Weights of a small GPT-style language model, trained from scratch on English Wikipedia.
Size: 10 layers, width 576, 9 heads of 64, MLP 2304 GELU, vocabulary 31295, 58M parameters.
Architecture: biases, ALiBi.
Training: a variant of Adam for these matrices, 1429M tokens, 10907 steps.
Each number is 128 + 24 x the weight over the matrix's rms, rounded and kept within 0 to 255. Layers, rows and columns count from 0. Numbers have three digits each.

# layer 6 MLP down (transposed), 2304x576, rms 0.033, rows 2099-2194, columns 72-143
130098152163104094088094121075122123133147143116113147112159109139126125156116089191135122111174137066102158115168145141151117129117108128156110095166128162114078153116149116091119158172146194141152122124121177180141
118134135156117143135152162171120122114074133116138143130165128156122173109107130134121134102122174145134092156141151136140154150190103112174137111098146159148109119121131125137105129121107109142133145120106130169109
143083124137088163108152122116152130141113119153149122173116146106124127116160153117104144106099166135144077166099151142144125121138092127153121108156153142143167130180107120135148142161155166142109124097105116097086
142140141134127114110162184147133106120150143091108099157130088107148129120137170129107151107126157114137119161119114132089104108137109130132126113125151170118154149142138114146089127177166136108139148131088178134120
145132067112117145102161119100143134114143113101131105136081124111187116160119132132142120140123111090101114119113129150143149123121153133111141089182108138083103129161089099132112102115134149139087125121098127165134
111130152111078101104114117084143169114153093141119119128121132149165131151136110128119158118098129137134076139132134153132160146168139155165140145131130143130123153107127143123097137135090145130155091114159126105139
127108148119075144129111128139118126104129128110086157113141140103166145124124124130079124134139125143113150139106167177116127137147146079153156091210134126067147128102120124103154097099137058122177152127117112145145
167154136082141178130100147110170112148108129119102116130140132151128114108164126118116108140102114118166135125133154153096120127106125104134084149090101109104144116165103145107081139131095108089082150140116126149106
107102141147160118135081109118126151140148109141159139091107134133173133141140190148137121108116121104114120137178133088125130127132120080115153122105113115101151147110098139131174130113100125104100155130113113132162
113146144129119101150121120151120143158131081107078110140161140147143115119134142098134141109152167113101106137115152139144153145084111139127128139118123113129150122178153151154146097137129140152154140167128107140126
116183104129121124141134112079157096080107150123145156130139109141141126126138119121146136127139150103188033157149108147130086156097162108093118140117097094115126108127163149129136139152106114111121140130116145089131
121086105148137115096126156110155134141136152119113151112131099127139087146159131142107165135136099140122121096126137126127151167138120088135131146129140145154095137169121157095158101147140163097158126150119107141154
132124116114137095152138122123132114119115091128139139170159155131126089101154139145121148131150130129126124141137147152105129109139093173113107149108138095096101118117132123128145084155109115121149124129135154130130
099116089105151100162149083118104124147088176083150153123131143153102142105115146158131156132104120128156095110141106102095146116134110112128140116160142150123113134160136102132151130109128142118137147142120137082110
129124102129094125135137155165096112125157132114135121091130108112124118136112130139127165123101152158152117125113126122126133133102129127106123132125107161129119116176145142151134139146129138129171105103120115148132
123076138131151127128141142130106125097156130124121115165120120162152099137106148109123109114086112132115139151145117181143096122143114125111175130136114112147136164097159108134129134119114147154099124142142084156156
107134083107119117117118113146159112132144150128093130094122133095165158140117120118163127140152120111129086158109147106139156123180139085091175116146094132109161162093131096119133152146128138141146130106138136117146
090152125086143109107138151129115145149102118157137102137177141135145108101121161125106117139154123123128126188157134131143171124132125126125121137130124079135112102155145117155117132104128107129163082140130128160112
133117137103096126113140122135137121123092137117134114111146157131177147153066117113103132125121135121108125065135150114117138143111137130161132179108118137070114105142149157139131144163105117111102109088170120125114
150113131123133116112111162120162123108096115143084096135138115111134125121125129109125106119085122139104129124163066132109106129130143162132114136123152177142127112143133141109148141063142107114111162121139160140108
130123150140096125134143086107148127105129119078158113131080146124149160157160144124122114093132108154101129148155106106122072100157119143149133105127069169091112129152182100120146122103132121164121097140125097176174
126135101119157095118111149113112120089111141141153113128110147100135147164123097160125121157114162143117146157153118141124158098128134098151096124146139120135157128118146139143137130129121132135155128147137087149124
134115117114133098171110136115116087133160124132128104124086147122109068158155123108145156133098126154151097115144141124132095121124163110125164126076112142131156123147103135125107151114144148113088120128116137123138
122148146121135170133130152115125131140127157032112127118172142151162156192151122138124160153133093152123151138125150148103126147111131057093107115085109164164123128108112072148165145074134128124067121123098118123144
125140120108103101143128127100175111161104136192144102125104103140142106112085093162126138119106126161115116150127166146072140142091143115132110148101152120125112146096128150130131113110104127141095152130130127131150
142140124130116133123158120079162139091121097147079139115116194102138112120107159149117080115150126123162102111129142156095130121115161119137116146110124157176129168168133119112156149103120125111123116102090111113097
129105103114145169136142111167147093165123138154116135128145118143136117116131102122114103125129138147114127060088102106118143108137116159126103129146116125092077105118126125092137124114108188146154143082140103148068
136159166110148127112114136100147129176186132082136100151159149162170098135098133147107112090098090100091103134128124124155139116095089191131159149160118134164100155166115090132136172142127170095095133149165116148102
116125144111093134151127147140091113115132111111108117155148077096107115148135105121133140103134093125115157155167121146060108139095104140135123133150101134170133133122132123126169114120093124077107151119156138111112
149139133160144110106134092156134111161114145106105078156114151167146135133112130100120142131143117133084120109095111134129152136062129140122088129159094146185122112133137141090117083104120141119156115150120102166117
130135111114120124116173142107130180116088143103138117098113126092146135110146127139080117103117148124177151142114098099088119104117143104103083157097136117124165124121138103113172104129121128152141188159132151124094
157170153129168142092134142163085130156125109111168129110131068111103120130106125119160158100124126110071104092144102137120098110077136127113106094118173133163124162097116167124098147077084115140152121125121145176103
153093157126122150119129178111161120117116155117132171110097158102123160161105125104183104106109123182174065123124087129120085115128132092158145134092141133131124126142127091114135109149115082159105143147074133126107
120151150102112140147133127170150113131144153150168089153165089144110108139113139147087107100059152148148147120127102113136159110084116108133138157141083116129121163143123198145141117110115109085135140133127165112129
151103106121142107159137102152104136128131083124140127082134135133129110106122127100095147100098119091118131070098121141114148107179130167167129196061102164117166125176110103176187124107118147155096108157097107127132
107178121112150132122138131109095117122111178132124139140142139180104131119167134131118167090111122127124145138153145141128154102171134133140119134135127114158105152127132072124138131130144131163098131123090105184130
076110142066132107129163104139159170149106125140099131173137117101114145176106102159161127124108100101113133158107151132082124132132130179090098107152039162144147116150145148102095125080123125149122145133093083169111
062098098118125132121139124117133146083143143133119120163151124092146127117106139123092110147161133132136128130128116163125125118098104121134130122080105102168148138132128162139127156143139166131100099125130124158129
101147107150126147166137099178152125096125109106129136123119090182116114115111096135124144097132098141096137166099136151109167103094187105136093122078162154093141147170106145110154105115146123117113181107152108168107
126178116127145114136121156139122146114168137150166163153156128132125126063134115146070124113101083149110136133110132130080141126087098143145111117116097127119108141066154138115090153106127185122123145094111136059156
134077112168128101106149169183166167144096106130125134155159122133122181078161144131108155110184135128177092150103140102137143143100138164134152138125119090140156144166129113132157109123127130180145117109104135145108
143151101147139130155118105177101111136144130125104136125092151137118094165130147127116111122133101114098143154114109112106144117146122111093130139143150113114094099105152120147126133126194150140112085154104151113092
143177108132124136100154134127114133147133147121119141119112105148080117122106091218134103118109141160153159147112102112149102132116176167099113128114178116110113089109103096119115123116088133100153126121120166116139
168125129153166179133099136121162153094142118163096124187185136150154144115109117115115088142172148091124139128166112144144186153118117112142140079145140130150118154180127148137055142114158126099084154146136147155095
116133141073090169119134161133139093137104139165151131126140127143115138112128138122114167124129091106140131165143116129177145166153098139103148122125136089109129106164122123133146122104115148156148105131113111097135
147150095083134132063140092102106093141099135135118118134117151115121173141135128111100121094135071109088116113094112121123146139111100154142126121126142121115183041127109137159168113144129115142114120159109142131143
163097190162099121130161120146122142146136158160150089087079125082136155192132177149128136114157125154159125105093128136114122107100125141135133110105164097110140145113137119127163130123145142158138145069147120135127
155151133093136152141129147126116115158149134122117093164162124155115098151085119086132185169118141148128089157149170175129091130105104148185115135166174181139112118171145122141063099150106174133094121133151093135133
136126130113135147106115151122175172093076126171129100122108130138184155126110117136136107162156119142104154142158105143167097106134140159100109113131107146129120150152137139163141113139122081144167070131118147147145
090152131102158177104106127142113102089148094108145155128147133116071155117124112113166137140124121155097126116139152166102118096157103076137138152134129145162133129122102115147134128143161139128066137093094118114116
149148119099107104154136108111093101121132137115113133146129119147121124093148127147129140174127103124111156141161135117139098134138114109126118132149156109117105160120115129103141123078119147152120108142148170145146
105147134095123128142142131159149157067118103130110151148113081151109139112148104127103082157089133121120115097112142100120121155137128131161161126103123121117157174125157151113099136137120147120120129101132151103137
138108087146089147097133131137123124117159095121134113105153117130105128137117129147111156099104137115093129123128172100078117119130147137109090160144045161088134152099170103120189128136130130122099125117126127141146
139155144138130116111114126127143172134108149128167116133120152077153114106138145120139136130137125121154137119136153093111132126147146176111172099116156098115129108121082130129139104128143140139114106085133166126132
120074123116140092150127134118132127167129125114137139138102157135137111139123106138154114067136146144105128124175099129106116128139109144132119123086140107100108159144122145134146097132139126120111134143141113115111
068126109116100134113118124174123138140100133074134136062128188169171127123111131127140102108161148107145124192123105090138149116124137091080144114080090113153155164083119104131131166107151140139143095131103146119097
155102147190142088169126098113113132148130125105158100141141129162102114109166151100081121114115129103135092093137203123100120163159106191154118156102177145091097123148118100090142146119152158164129111109099167152115
115140140127152144098103131155125107170118102125120175111117142114147131115174087105110122130159134096175111119114126127120146120126085102149122105150144080136129109132101113185096102130118151167093119127142149134109
124116134124103095128176135151156099149115128086155120135121177133115107138168128112135153136128103164167118180142118148097122094150118106101141155119162119075143110109139098107072106142125160155177117163147136098133
142077118160134149167170087139120130160100105148099090107113118149140153136110155109119103078113086129098078141188146111158150169177117102140154117110105109122124108122136100123167101167126111100114102113088145117132
123119188133141103126099126104102134117153141139163116147154112139132120094073142140068134127144146136117136098087102111123100099177117126127077128101117178105160166102142133094129148121131127115159099148127132125133
111088109120115142140140144124124135102158139156142125120090126120126094104159144120097124142121155170126139116120151126161108106122118131140132124109150109111097154084159117131133137110131127126131127070135133143145
101115065153113146151138112149109135155129127160116132107086142126137110155165095144116102183165129113150090098143079074101167092116147123094131132156109126097157137166092135073129173148096123146118130088137181130156
106142199115114053107137111175107130149151122127136133114151096082115122140141105132162109103154096130070132096150137165134130070153125166100104120140150141119127125139136131141094137111095186127132127120086127176066
160155129085082117129134091109148098149104110130131125158171143121147100073144136102077126131129158140175107108084134132129123129137116159123091142138129089097102134170153161177122132136145115141107125129103122096096
135063132170179071117138138169174102146171156122131200101107126117124127156145143155157134105090153099139163129086147126138115124152117131083115105122181109117129136094107107116106118113148104105089151148110104122126
151137146127102128116161141163113136143135101116149153116137166121136110122126141134144114126113158130122145110135142102119102102126145108176151115126133121122100124111108147117127121133115139170156129119147113122156
139101110145151110144148153160136146161140128121118152116132141142133098128144060181157136151121119119135127116091136104112165156127114146091119114153151108120110135115126166144118143120139148127137116119084142129097
095170132161149094049118156127174141157113141126135133187157114116114086168124125141116133138094119113114172142090119151073107120110108120099115129156097099132122133128155175147132182117124154107128100123143140169120
105118080136129093076136126167108123176119126166106113113126156101150116117114128098096128177144137083122138137119127144124092168114111138110159101165121112150101119124142129175062147151147137073166102128121115154070
112109111137121166161130141116139162129120135137107118148138109110130123084109138135119102121112114120114077142124116135121160089136151074151153161105123081148119142121121132147123157116154133165094180102135134103118
125142124103124114094124127123077172118132108138145126139127136129162109124117111129116143173135101103127155130115137123095107141116115126144166141131137189150111095152134135131126118105148128133145129144156132154116
166149168139103141127103134156164131118152124126081121149133148107130109157143119172100102134094099150113133114142112093111154092125109169162124101156124103125122182133145104134142142121126135103172090112096124145108
101143144162118142134113118130132137167122114175109114163137146110121138105117104157141127103147139129117104097133159148089120099118165122151181161115174088083085153135115139146109141120165154143087142090124140111152
127146135122162132167086133156152135101146144139179155120130099168150148156078101143124123095109119059126093131121167127149127132138136100102094127143101089131135134118109124170184160095107128085112107114095136148110
133121179139117153143149153154147145151096079144172114125106096089142136133131102120118120095126119125120155103102143101140135144135195147182118105090125115167153109156126087151178101120100104109165122106139097143100
135124144127138112155110072131144105103104108113106111148104122161123114114116118130138137159124104146146129143158181134109150153148159075127139136148128143111113150129143144118124111111164113113171157129140140100084
116131162145169135147124113165096104095156161132118145147113142161160107132142159114103145123077140115104134116149132132095100090157104115109146127142136091119080133094119102110151128104138069111134114142130166097097
114079127128063120135100128150123132115146132132116091139141114140143146120138130124109152108131124144131109095147112161118145129143093105136126117078097124093141155129166094139094137146122158135125164100150148093101
119125129146140104118163079147111096106148139123095128154088115121098096107129130090096126124141125165128111146148135101112151130109154137130116135148167142122135125093162148092106121136132135100178104140107079138110
122125161153132141111128142105091091139140129149133121167167119170120096087132135150122166113093112133128159113113148162097146171140112125119135156100158097114136134164113182143098134109158142102167155118141103101122
124113129120132125121127149109081137114116124123125109145119146133120137110113137136130100059118142121154148122118083151101103108144133145117127117113132128116149109077117148154141148117115111135106095139114162136158
177163159087131142141106093126156202115114141168143129176173129136129109136098103151104139176144108114102133110131155121124127104171092121212115123144106161146136115146127139063088160145152116129089106150145137131141
156143152089127162090120103128105138117140115106098172136126129138127138096099132127134128152135158119121117116127162140126102139144182098095139113155097106157097209123103087122109152100126126143114104171157132128097
113110146124109096113121117148135120129158116124124116138111157146150123141115121138105116129095114087144127107162144159099121106131096141126150138186158151104143155098111114134127123123112104139139134125143090120094
152093136077146097149128083144133150158150130136113157115160137099110145138146139177123144093152114138136125127154141120178075123124126142106148125091137112129095093110096110169111144091150161106090130122154128133125
154127163129144123122150108062111103076158117130136159132128136132119099101143162137191140125134150099186125092171121152104127123144119159131133145090178135104120159153125120117120146136131154138142105121127113177086
108108127147108128079164151167140114092100118140136122122091147136146136114115119137044132100110139169169122116151127120095129142121140107102120119165171132119101123167135132111102102134129127146120117100100170146124
106141127126097126096149102153133137099141109150117086131107088140079152127147159156115087125136151113108097148155111150101105107128125100128162154116095102124121136107143099127139102161125116135128114150105112130094
125112112102116124091123153106160102112108145106140155133157137092203110138099144122146140133103130153173146117105076122107083134134126133125128123182105096129105102126128136123133128172135127099085163085102099150130
123116094149153112141163170100154132149109154142102112124102107098108123124118119122113134116164112107141149122126165108107123147196147125094100132163145111088138130125126127172126160115160148135141141101113131147126
126142221113133156079135116177164107182134137137171111118129134112158126097111078121157180116098135137142112110159087132117106148145125094129148081113123100133142132101127167108103123128129101153060160135088078086101
147090154122123141159136136093109124127124108119121159144139084109121133093144147122110130130130120141102090121136115097125126095087127126128130108102151118136105155111113129111122116110133118113129100131137118127134
127144076095101146139131156135151095086114124093155115148159164145169084135119128127135110107139124167082137103101156138100170128146114107155062141127123074111143139136153095115124113153107148106120132111129092155151
125111131118158149126072135156124154121173080151127157117093140124144087118090091113131119159111172131116105131148153167131123095110140118144140182119162130106119108116127174135140124171121111158143129181135127108091
131136125124091122141101094131139152145125086139120144150129126116133141157155172131114156151148100095130096140139089189106148160136146134136129143128137138138099126139129131118122103133165150109112080143162155117143
# layer 6 MLP up, 2304x576, rms 0.0349, rows 2100-2195, columns 72-143
133153160142149164133122126097086135098101155094114125158088122133136125145103127092157095152118121132157099123162098145155121131112132108136130118107097112143091176136149085076146153143141123137108133113149173146119
139150101114099138106111121153142129121123119110108127147140134145136115128102098127126131124110166098103109110129116093144052144138151129091116175130133102099161136107137092133119169178139128110099144147095136117160
141135121166142100130155120198131148120131164111124118138127098136135133155132157112094124062143148158147150127165144146124098166146127150147128140129166175153116155107147149110129133079074140114142162093136147124143
078158150149154138168129120153097182159151152122151126070109121091143118131125132129127107140120150137121172136055138150123144156120088118095114122136163124098162094093151128116195137077135176169153125154133124126160
155134120106135158135129128135182138084157127128146118139144120147141129136124135117112081139094168137136122123123126135144111159086148113100078158096103122125160122138124142169146166101153147127156143152125176078123
153137132155137116158110107131157152156144108115123136129118149122112114151171139136117158090129118127143145118117095129107135145112146121129129129093118108158117089112156121134155132116078153129119105087111135151112
133100108126160152129143117113154145140146107135157134141102123116146152176119100116164131094127131123095134084090141111136114104156144152115134124114115127144142119118170127127129084155127069108160146104146080158112
164187089111145123145127061119104126165092103081144162150089133103113116109127100128179128171130098130131091129155138151131131160106113100105128158102102108091142136143144145135097135141144139123142185150076131137138
140124127085123098143063150133128147134110142102146129109131123148112129187170116130142115136128123134101097117155139092085162184135124141163139167126163123116115175079112134113148118099136118139160144139154117130101
180087121111131136137114115165157131139145152106120086173144127129140110106125112113121132095110162140153145138103123094117122154144145101113092149099104139105173117102170111143168103128161086141142113113094131146139
107150137127141115116106121139116103139128093119159115088111172122121136182166128108137153140104175097138138148141101109112127142120128110122193139140118118119129129141161127127134133109180134141118161133115121147109
131134107136155129161108124124114139133101147108135135137091144153115137127101116154175087105117090131121150081143128160130139100117107124162162137158139135122137134152120111129142159118123126149110114119146136108111
139170152122099116160142139153102143135127108132126069149111160096167133170147127114180144074113127144149106129174109136168159162136148065108148107139112132131076111099137127090135119129126118064145145124143118079142
163162150108114132122130169117129148120139124115119119090125162122128135158133122082111131118159131082140135138139136115116117145138096131141094135107107151107127119056119121123097096106136094141135110171124123107136
086147135092127096100116090081115168130141114150129100113076138153110189106085139148146149124144119172080082143123129072110127124142115145153124134134160117161159086144149123157138135177118156158141146113139175087099
167153138144117141119121099109142176100120090153115129121150153152114132112111137107152134092124142107128121139121142137086104130127166156158137138091148138134139154186136141144151118139133126135125144131097138155134
138112142134120161154111098197127092147099128072099106146141111097106119148153113135176107112126133134160121112130110129120114145112143153126146169105104113121168124113145136137159153162119122089129140108097135118144
167133173132129119160114083128163180128113130125073166098088180116098120142134176112087080106165126137114113119126126159135164149101095091101101147119073125098125111125103135087192118151146124100082142135139140143111
129109148099135127105104134125172156137117133154127125142162137112122122175164134127095153096142138111124140135095051130104114117119112119109161122145139140173131112149124134135135135079109177155095101142091131138089
173161153149169124136131155125121149116142112130136131149133144094159132149168099111088141122153119122135156122159151111168094104172138139143138115108120178148131167128124150138100087147138110112134149113145117142098
144129100136132136175140129107101157177102091127114138124102166124118124130154133157183124118079140102130135096127173189122124148150112137141112131105098154111088141122149154147105119129112103115114167116103104134123
099131137095151144136078143142096125120116103071141120125152121102093166114197121153134118119139144122099112129158123130113125143139108121154111123145091133162167137092123159134131165117122125118111109123162181135103
101135150145146121100130151121146138091138109111072140109162127099161141155128108145149111160090141136077125102105113140118109112150116145115139172101156111147176136110178115145103092098158127122138151118082148165123
147142182160132132130079067154095129132096153152112147102149109175087136140158141139144115114137082092093120123161151133114088126079094129121140127063100108127105112140126136140141097144078137126131166096158130125122
141116121118084110144167157110163125135115084139115118119094140141122133161134119132093155158120120130133117138103111142128111100169123127092117158094134137061164112148158211139148160095137156128182099131119143174118
106146114125101094147078119116079165149079083110138133132144130136177118132155113114112141126128127133153176109139112126091105162101135134120125144139125108126078164158104141133163157128132160091125131098130165122071
116101141180124123160134135169100115161106133085108127101130121131100134114139159149109101141111062119138128092117173138134126122142086142127131156095124148110129102130122152142139127149148125092131146169081136078113
078109110100124105118137132111097142113139091116074162105112143099107122153196129134174126140114130102109125101182154112153119137150114138118159117134119148097096148118155122123178144117120149118135125140128117154127
118118106117155123116112132106146141138120144102087150116133116139154135148146095072172108176085142108123099112121094094113081151076098058091134117152115161160150125137157110187131105117145149120164146130099172096124
179151129138119105151111092136099121147148150132142169171157129091165160137098078142152125164113134156119131119131137103094121162110132093122128162109103111162123142139131132145112137124126125115103125144140169146121
124124108146188128155161129144174126128147092107145051096146102123084105143141111124120150093179083091127103107105118125137096114096161105128174130170072150098107170172120106076146145147114104132137155128133139127132
150148161142155123144108137099144121150118144103150177108118157094146110148075163115113123103161102121120142172121077111107138108130172101135094160091083115146162155165096117137118152094107139144142140141093140123137
124126158145097133129116119109120138166139156195125114094141132110043117137125107147165116155171120114156105150143099086114156122124127157143090155131086107151080091156170116123146153138112087116075177136138129137122
126113156149166117141120128128146161132110134108060104057144110137118112166137109122134132132149086106123106139104126126137142145102141160096099122110128153106169125162141104131164116154120109106083115129134162101179
133085109104109110160126112147130105114118144119135101131141142089145096144154148114119106086151127112150074123125136100122149194141100126112096126067115121125117120167105115147114131121130081092131119165153135094099
158147133149146094146140107096098145127131138100100098169111157152127119114159149124108119145151089116133095137136095149132137120132124140146151189151146100127146088118130133153166120176088134159150165132132101089146
162135119115115098122077103142118117148155116149108112165114119134120097089137128121129117136097170142130147136128125114113147177158142124112141142164108124123146112143154142127140101091121111136106143101144142129126
121120154085154137103131136142110126154121134114123137133114106155119107150104087138124139149108143096091148156137120083096153160134165095138139135143124113142159140109112116150146166129130136090128133116126144116136
151143133141119127100084092173115113106141145130102155116147147146132159129130102116151123105054141095115158131147125145100150136050081141131122136128116150116155123162132084130089128146106158134116172121128127109147
178144106132141143168105120115138109117180080180127108096137117106116146154120144101131158140150110108133104117162101103158141145123132128136074128151154141072160136185154143084110137148162127139125120094095139116140
139120126142174119123085139094131188161133167131137094138138161143142148119126100133131090121108117154145150112164140138093106151118114135108145167155125130117111151148124152115119113126103097124106123111095115119146
127126135129149114147122128114142134111115085152085136153129151139139126128117138000144130119138146108137100108131121121147129148128069076162134132114085145145121140151147151120148151129161110116110136109146112146105
154127160123112107116121119112114112136143109149090166120118135100153120126155091080134089094141134160176058102151145139153118114137135145113143126109138134140120150153147126145129127099154088085138126113151114122136
120127132119149159138132122080141117157125104088153143100130187154121176179113075089150131124148107100087085138158110115149090099114110116078141173155100141127156151134124155135138141119093156132146140128121069078146
105150074141173142134122136137110149140134107108105105152145170118151181097128102124091105121115177065141113090102158147167117137107134095094142143160149132140149111133138172109168151150110153130181128109097105147125
125138146151139104121143142118131183083129135105137088102151108171123135134136155113134125137168141154117078105138122126163138150102134127145100175114149103136164115119121136138152101109129116093135152124134103130091
117122121135147107125109166105113119155158154148096120131086132149136104140125106149126144148104099105111103117074124118066093123092082138115171151097112171150110112130102126129102106111109132084139154138147155108132
125149110154167105164131134150106158131128099149103155081124139183163123135172149086130134159116098171100081146145151128152090110143111143152082110106106174133124113134103086158119143151111163137124124106133116142137
136134134142100090135099111096105136115165088152127138130138088097111145131118117095175150085133106146137100096110124139082111146162125144079118164111140117129108142119131166122165135125117153108093125128146128131139
109123122119121166165105133142161167132129154126124094131179094122118160086107136121138104135111136160099128095124164078123124155125114064138135122145159105089113131078149157114120125167173143094113121130152112131121
162128134098112129127084146129132107144186135142143109072114152149138132123111100150106131182139141109132103112143115150083124151114130099092123127128158178159116149129096113139119133101129150122111099117125110170165
142132191177098143170120050112104093151124132137184116129197127176101121147085127117136164169142168132154135153119129106120150125139124176100164108163119123071135177076196137146108127121158172114099178098134130084094
116188143133140088139156114137120150186135125111097136096158130139168153143131168106087104092131174149139130151166126123137168166100107092115088131138160119139168110153131124133120126123129117131147117129126091132175
086140156143147134125113105149097083136138094131130119118143127126098123136132103131130124091124109089131120141137161141151119126151134147084140125118142117099164122110124148170119156136161096130122136159090085109126
119130128142102121138105134119155139146131129105132142114153088113105116133145100119142100062090182138134130132129146133143114174117134129111158169098143148158082116114133118138130123115161130086105119108169139130159
161134127109143102128141119114130168091120141100147083118076140159108128143116100128111154130119137166141133085158114105128113146158202135134082149120143092119127128117126153133138081137148103097122105107102113102155
104139178083129087159108116122120138091118110133112127111098125153149153133127146124122107150137153107108132152087128107205117125120104111143107133097127117159124124127123159174158155161129090079135130095127176120126
116117106133140124128133093161106102149095135118093164170150098116135125093128098083139127124122095138131113100173127139127119110105068121113127158133137140116146117128106129131172138152119089123138135138137140149122
105150104119125119116078151116071106124118153098136140148153114177126135160150114139113132156129142120120153084106100173114128147070139104116127197155172114134082104106134156114140099100116138104120160151144094186097
147105106125126116111117145110099110143156118128140144156129169081158159115172122151152090100136150132122132148101157094104140132136114148140139150125124126135085137129104094121139098137108116118142130120118127151114
091128133096152106170146110105131120129139072105087135094168081137114106114148123160136137116112096146176091130116127090128108128123111110169128117128156163107138103166116111105119159112135118075135143129129115111110
119132157134106113125147111137164120102097139143115085095151078127092137101159137148125150112143129182119121089146134080131166170114123152123085165110157112136089126076127155129106111126082097147151138080130088134109
115108140154112108145099106135132116166108170130147174118101101073140111130124133118157117129109154103121127140165118117151104155121127107099095134131139137144136120177132163162162158073122128134172168129128079116068
104108120113144146144121153185147131158156113095103151113086111092147109136120129121139127166097154116124123153148132078082111163133108152098103171136135132147124131132172152198141104091128124143174133150131107156131
139104124095120140136150122067095108138123091124134148130160127166083155165134140104111160142140110161141087128096156124121143118130074107087103113092139120153163159109125186145180123135160124090139133121122135135109
166152160104095142137102128116159157119104145106092104128133130117160094114150146107131114102122146112152090065109108131120157101123116131094104145122097107079148126135130129142138123099125123122146134109074110088160
124119171136142074132113170129161107139127149107091151159120085126116160126137115145115104112123126138115123129145148148137122173148127137117103163106141113112153118125172139133153130126132089100118112116100147114137
112123163107116114117136137095148161074118127147121145161097160145115127140128112128122118104156141108118103171072155105140186122127157114099163135143140109111123156092147099173131159109138125108105142120127110088123
120138110137130153165123143138135136185062123123159146130159137146136163131082077123128127103134161113108053186111105123103122128136100080138143154106099135146116116128144159130123131123115156166142108079125142151160
123169107124159145135102142123132136135133116149147128101132137119087117128128071133134126135079122094116115149144145129102111124118122147122148151114091081089129079114098106151095111101126074110085160103134159111160
130126147131117151185116102088154140192125093136053125105109149133132110125125118148156138128145158085129128114094108157170154129139137094115113125124095090131124098132126134131155134115122087154105153096153114086147
130124142142120112169107092115122128132098110117104111094120137138142161123141129072200141130141132148163141064130121103116127150106108099125139090141166143137125109145160156094133134128150110151117135149140119147100
123124131131154137117127142142107105117130104125146153122095142107130122129103147098153131145125114110121137123106154116116123120144104150103134140123096157161168132123158133128165152138090141126150120141170111138100
091134142108147166164114142107166143131117138180137147119145147157143148120093177110129189144105101119063129107097140115114135092117113155131121126111120135119112131150154127138156144133116145149110106108124119143152
158131114138126137189091150127134120181130120125101118099153138181104153118103127071113172153154183135172096138109124105126152136123134119150092139078138101173152106132118161148167148120136104143110113139149132160128
170125139152134111141141160135161156128125143142138138149112101117111103170177110143117132127152165145141142138124150123113156169104112049125105133115094122135139154155148155144121137116164094110098144110193137133062
161144107095137154135164154112117140083110098148168137113165078102144145124174139137154153112123093157172087127122127083123149145154165112129120139119148126122166135151135160162137169159164145172127153082102135102118
108179134140129124125123148133168096141112118112098110139135169145173159195060125075154086124132180128137150131151094113143108171157113146119120097103129152110136129152151184142147170132153101128154125123146092115093
160132114124158132142092120103110106130141111113113123102165111114082153156142159138177102145120112089114148124147128126161110129151123106158120116142117156135134113121153142142130139133158115088150083135119104140141
111094101120165153126128108128070135099054104122139111130095138141130134115098183143120103129142152120118116118117135129169136150119087138127114186099124127124114144093156141135136140150101087130115157159117109122142
071173185108146146143136135145145123124133105155135152135128170151106126182114124131124100130124134110124116111136112089127101112150098075151127156117143118110134111109111182150152137128160087116138122135125126161074
100105161187115134190119133109169175109132158132119110102162096104139149116156125095138185161094139162145120114117113130133093171152115105147151155085144130087124095161187117125131119115127149131129127102169112099134
184116148133106138139106116148160166112101158122103147121138090133100131129151118098079133130116150119099069107162144147104136205132104077171138186091152132126146119131097155130116161112134168149120122134101176101135
103096096131103117139124122138113112097117080125148159146105124115103135146138100124159154137111107145124125124169157073126082124133129139124158124110099108075110132110109109185104152121114135119157113128117158108112
081134160101120108094106118171168141114164140132100094111110127136159085130137159131158137189075119129162095117117144137109100130100112178096124162138154136135148091163176138144164143159139108110139120121125116108137
115097180128128149146140120118092136107096102133155137110154158115094097154137094130134095142114134152136096093127142184143109133162162122105121154120163138133169155139149121164118100123105150102171118122178097171161
131159131115097142140135165105131143157161158147134140106130132139127117138132097095140096125162124072127120105086115088112153128137132119121121112151074124148136157126128119118117126108110135144128109153161153137111
139134123119147098151126147104119129125135132119150137106122110132141121126136095128125129141166124123149133114130106116106153135123171099125151131100077095085135095127131141156106129137119127120135121116129159097107
071135111097168101120134111149145136136158153142097106170121101115086158156115100138106171124150107117153144116143122125129156157111130159124135120107135147167127126127150155138143187153160107108150101135151169106136
093135152149099106164151181088113110140097112070065152119184130127123125113125128126117115117095112160148147153147132089128093167105135121108072128147160162138101154120164130179119103129150140087124111102082133142108
094105127124137098138131082157145140114147120120129159089130129115154130155111103119091144177110134127136125158099123112165145110163095103153113183114150081106163101098105155160133175148140128126117068167103096080183
123132132116125125129129146132184069142102129130141137092161113131116133118141129118112120164112126142137123152135124131122119157124111149107122161091112165117127123138150106110153108109132100075129146143108146153169
155154135161118188148106137176166110153170103146137108150121138141130114128171130096178140153122082123111134133132116182162113118113111157095088145126122155164160110144144118130155132174101120120123123089121122090131
122112120150133105184155121127151135100125113132125101115145139149107156123090117104149114156119089087112102113168145092171130122105132155137142154091164121113125158130148162116159134127141113111135130094131125125148
086158133184108108183102122146080186133066130152056152125170148154102115135147104110108137136108132111135125137145124141152144158180104129158083103118128083092153168154118138150099113124157089060110130113157110109138
138151133145123168126124149133105145154133114129104126127178136129117138182141135131117106136125151134109105156099133166125120115121139088100102127113129148155175099136135117149125118097155107095092152131109135119138